Weights of a small GPT-style language model, trained from scratch on English Wikipedia: 13 layers, rotary positions.
Each number is 128 + 24 x the weight over its row's rms, rounded and kept within 0 to 255. Layers, rows and columns count from 0. Numbers have three digits each. The size before them is the row's rms in percent of the matrix's.

# layer 6 MLP down, 64x256, rms 0.0547, rows 51-63, columns 128-255
097:127127137096153128134150142202177111110120124129127127126128126091103188149129130160109111126129114127130127112156125115164157126131128102170097128121129162128141111105145137157135127149128088127099106156134105131129168098109127145114138160119151100129132102146128110127080128050088156140108114128127121123118128172179124095122181095138091127084098127141140127122128127131044102127134
105:128126150112127130095115140120109131179094095150128129126128129136121090085127130130092079126128108127153126070160132103139120126114128160103102126140127105129119138151114121114133126150129131128133116141140189077129097130129126102144091140171133138131138132150129094128125129080129118117111162128116098164132128132120124158130094172121151127105158178149112127159111130130124116092142
093:127128071169110127103124066138086146188153134085128127131126120148133110168131127145138107128128123130105129079079176087071126131160131149119102129105127125127108113093146095119116129129129092130142117172151148140128129106145127063097097115079122108126138175135127150129134131088119131136147126128111147102088125145135095155149074102109108129181110077124108129142090125125127142132135
103:127127114109118129128050120166156117165162159140126128125128126142129117136127128120181100128127172128127127141130055142145118127079126107128147127145128139127152112138103150103161128176125149127145113123108157128126098116124127124108110059104095087128103165078129147128121125121155080151103159128100147129134128172112058094135167128145112127193130090135097128174099126128092177132158
103:130130144163143128134186137109119138139146113099130128131129151105139074139129127127041153127129154128113131132125145159108165127188129179108139129157128138130142104134115119145084129129132085129172137108147144128131161144081129178138136196125133148130144059086128102127157130118075113108142162126170107167169130152149086120129161143159107130105091150108157129152181116126116074110132
109:128130114129128127139155109147076153069140145112129127129126090091095179095129130118154116127128076128126130085153146121103094128110129125148130129100128110129104103143112117131143129121130153128089106147122165133130180110144129166155122107092121119128152125099127100129134130107131100129132135127121104143096128113134166102112152103096086129065131070113078129133144105130116103125129
099:129128186122117127116124158163130184136143153172128126130126149144117101125129128113131118128129139129115129145107137116174117128150128050142041129153129123128118055132076129120127128136128167128180134167104166141128143162140130087145158210123094131127176127134127168127144129105105104140155139128137112152133128168132119181092102143154121128095173156113173129140117115127137186123125
113:125125061105140129123147148147140129114125077106125128125126129148124052132129129115126140128128127128115126090109167125128075128182127102111073127096127124126122105098165138136079127117126133127098085151124153138126153124133127132129142149148158125127119114123129098127138125194100083103088159130123171114085126137106142142137152161082147127094195125118169127107132130124093097115132
093:128129070120095127148142139105104109111166138139129127130127155162125169166128127110153131127127139128122129156102127107062109128152127161150159129109127193128118099123159105136094128160129147129145148086113199173129116118128131108146126100150124145126139161128128151127120128089141091095096121127125105130190128139078131120128115126171129130147098130107163129126135134133082107133107
107:127128180127146129119171132078186121145115158103129128126128150119116127127129129114145148126129186129143127117132141117133122127127129160110197127136128131129121207139130103116168127138128121127142181168144143111128166134172128125085130095118124141129115108111128151128133129171136115131117111128135152105119127127139136154145127067140162128122123121157163128146136123131152183114131
097:130128133165134128131142111105089100137101136129129128128127113111094154107126128137123124127128128128125128132137196098116117127144127184124147127113129131129104149123101110148108128106128141129143108089141131160128072103121130114123157122138087110128127182098128104128160128133152143111133140127111115155126128092153114089107157150144159130136159106160158128156114181128127155139156
099:127127138114112128124108128159120139137122093155127128127128133116073105149128128148175102127129095128150127162141102200169132128127128143091107128113128130128140146129176152113135127115127114128120132150085118117128120112158127141129151147142136148128113110111128134127151128122183116146114168128157140105189128125133081147174163110125141128119171119113125128142141148129138139125099
107:128128133103087128140170173160137160103098113130127127125126151172131151100126127125146108128127150128126128143146137127094142128148126050108074127175127102128099095161125106141107128114127141128127132103120152148127124110100127130121091155185130106127127072138128110127143126172114125130104142127130138090115129092123107147126168120111089129086124131132151129108137135134219161147137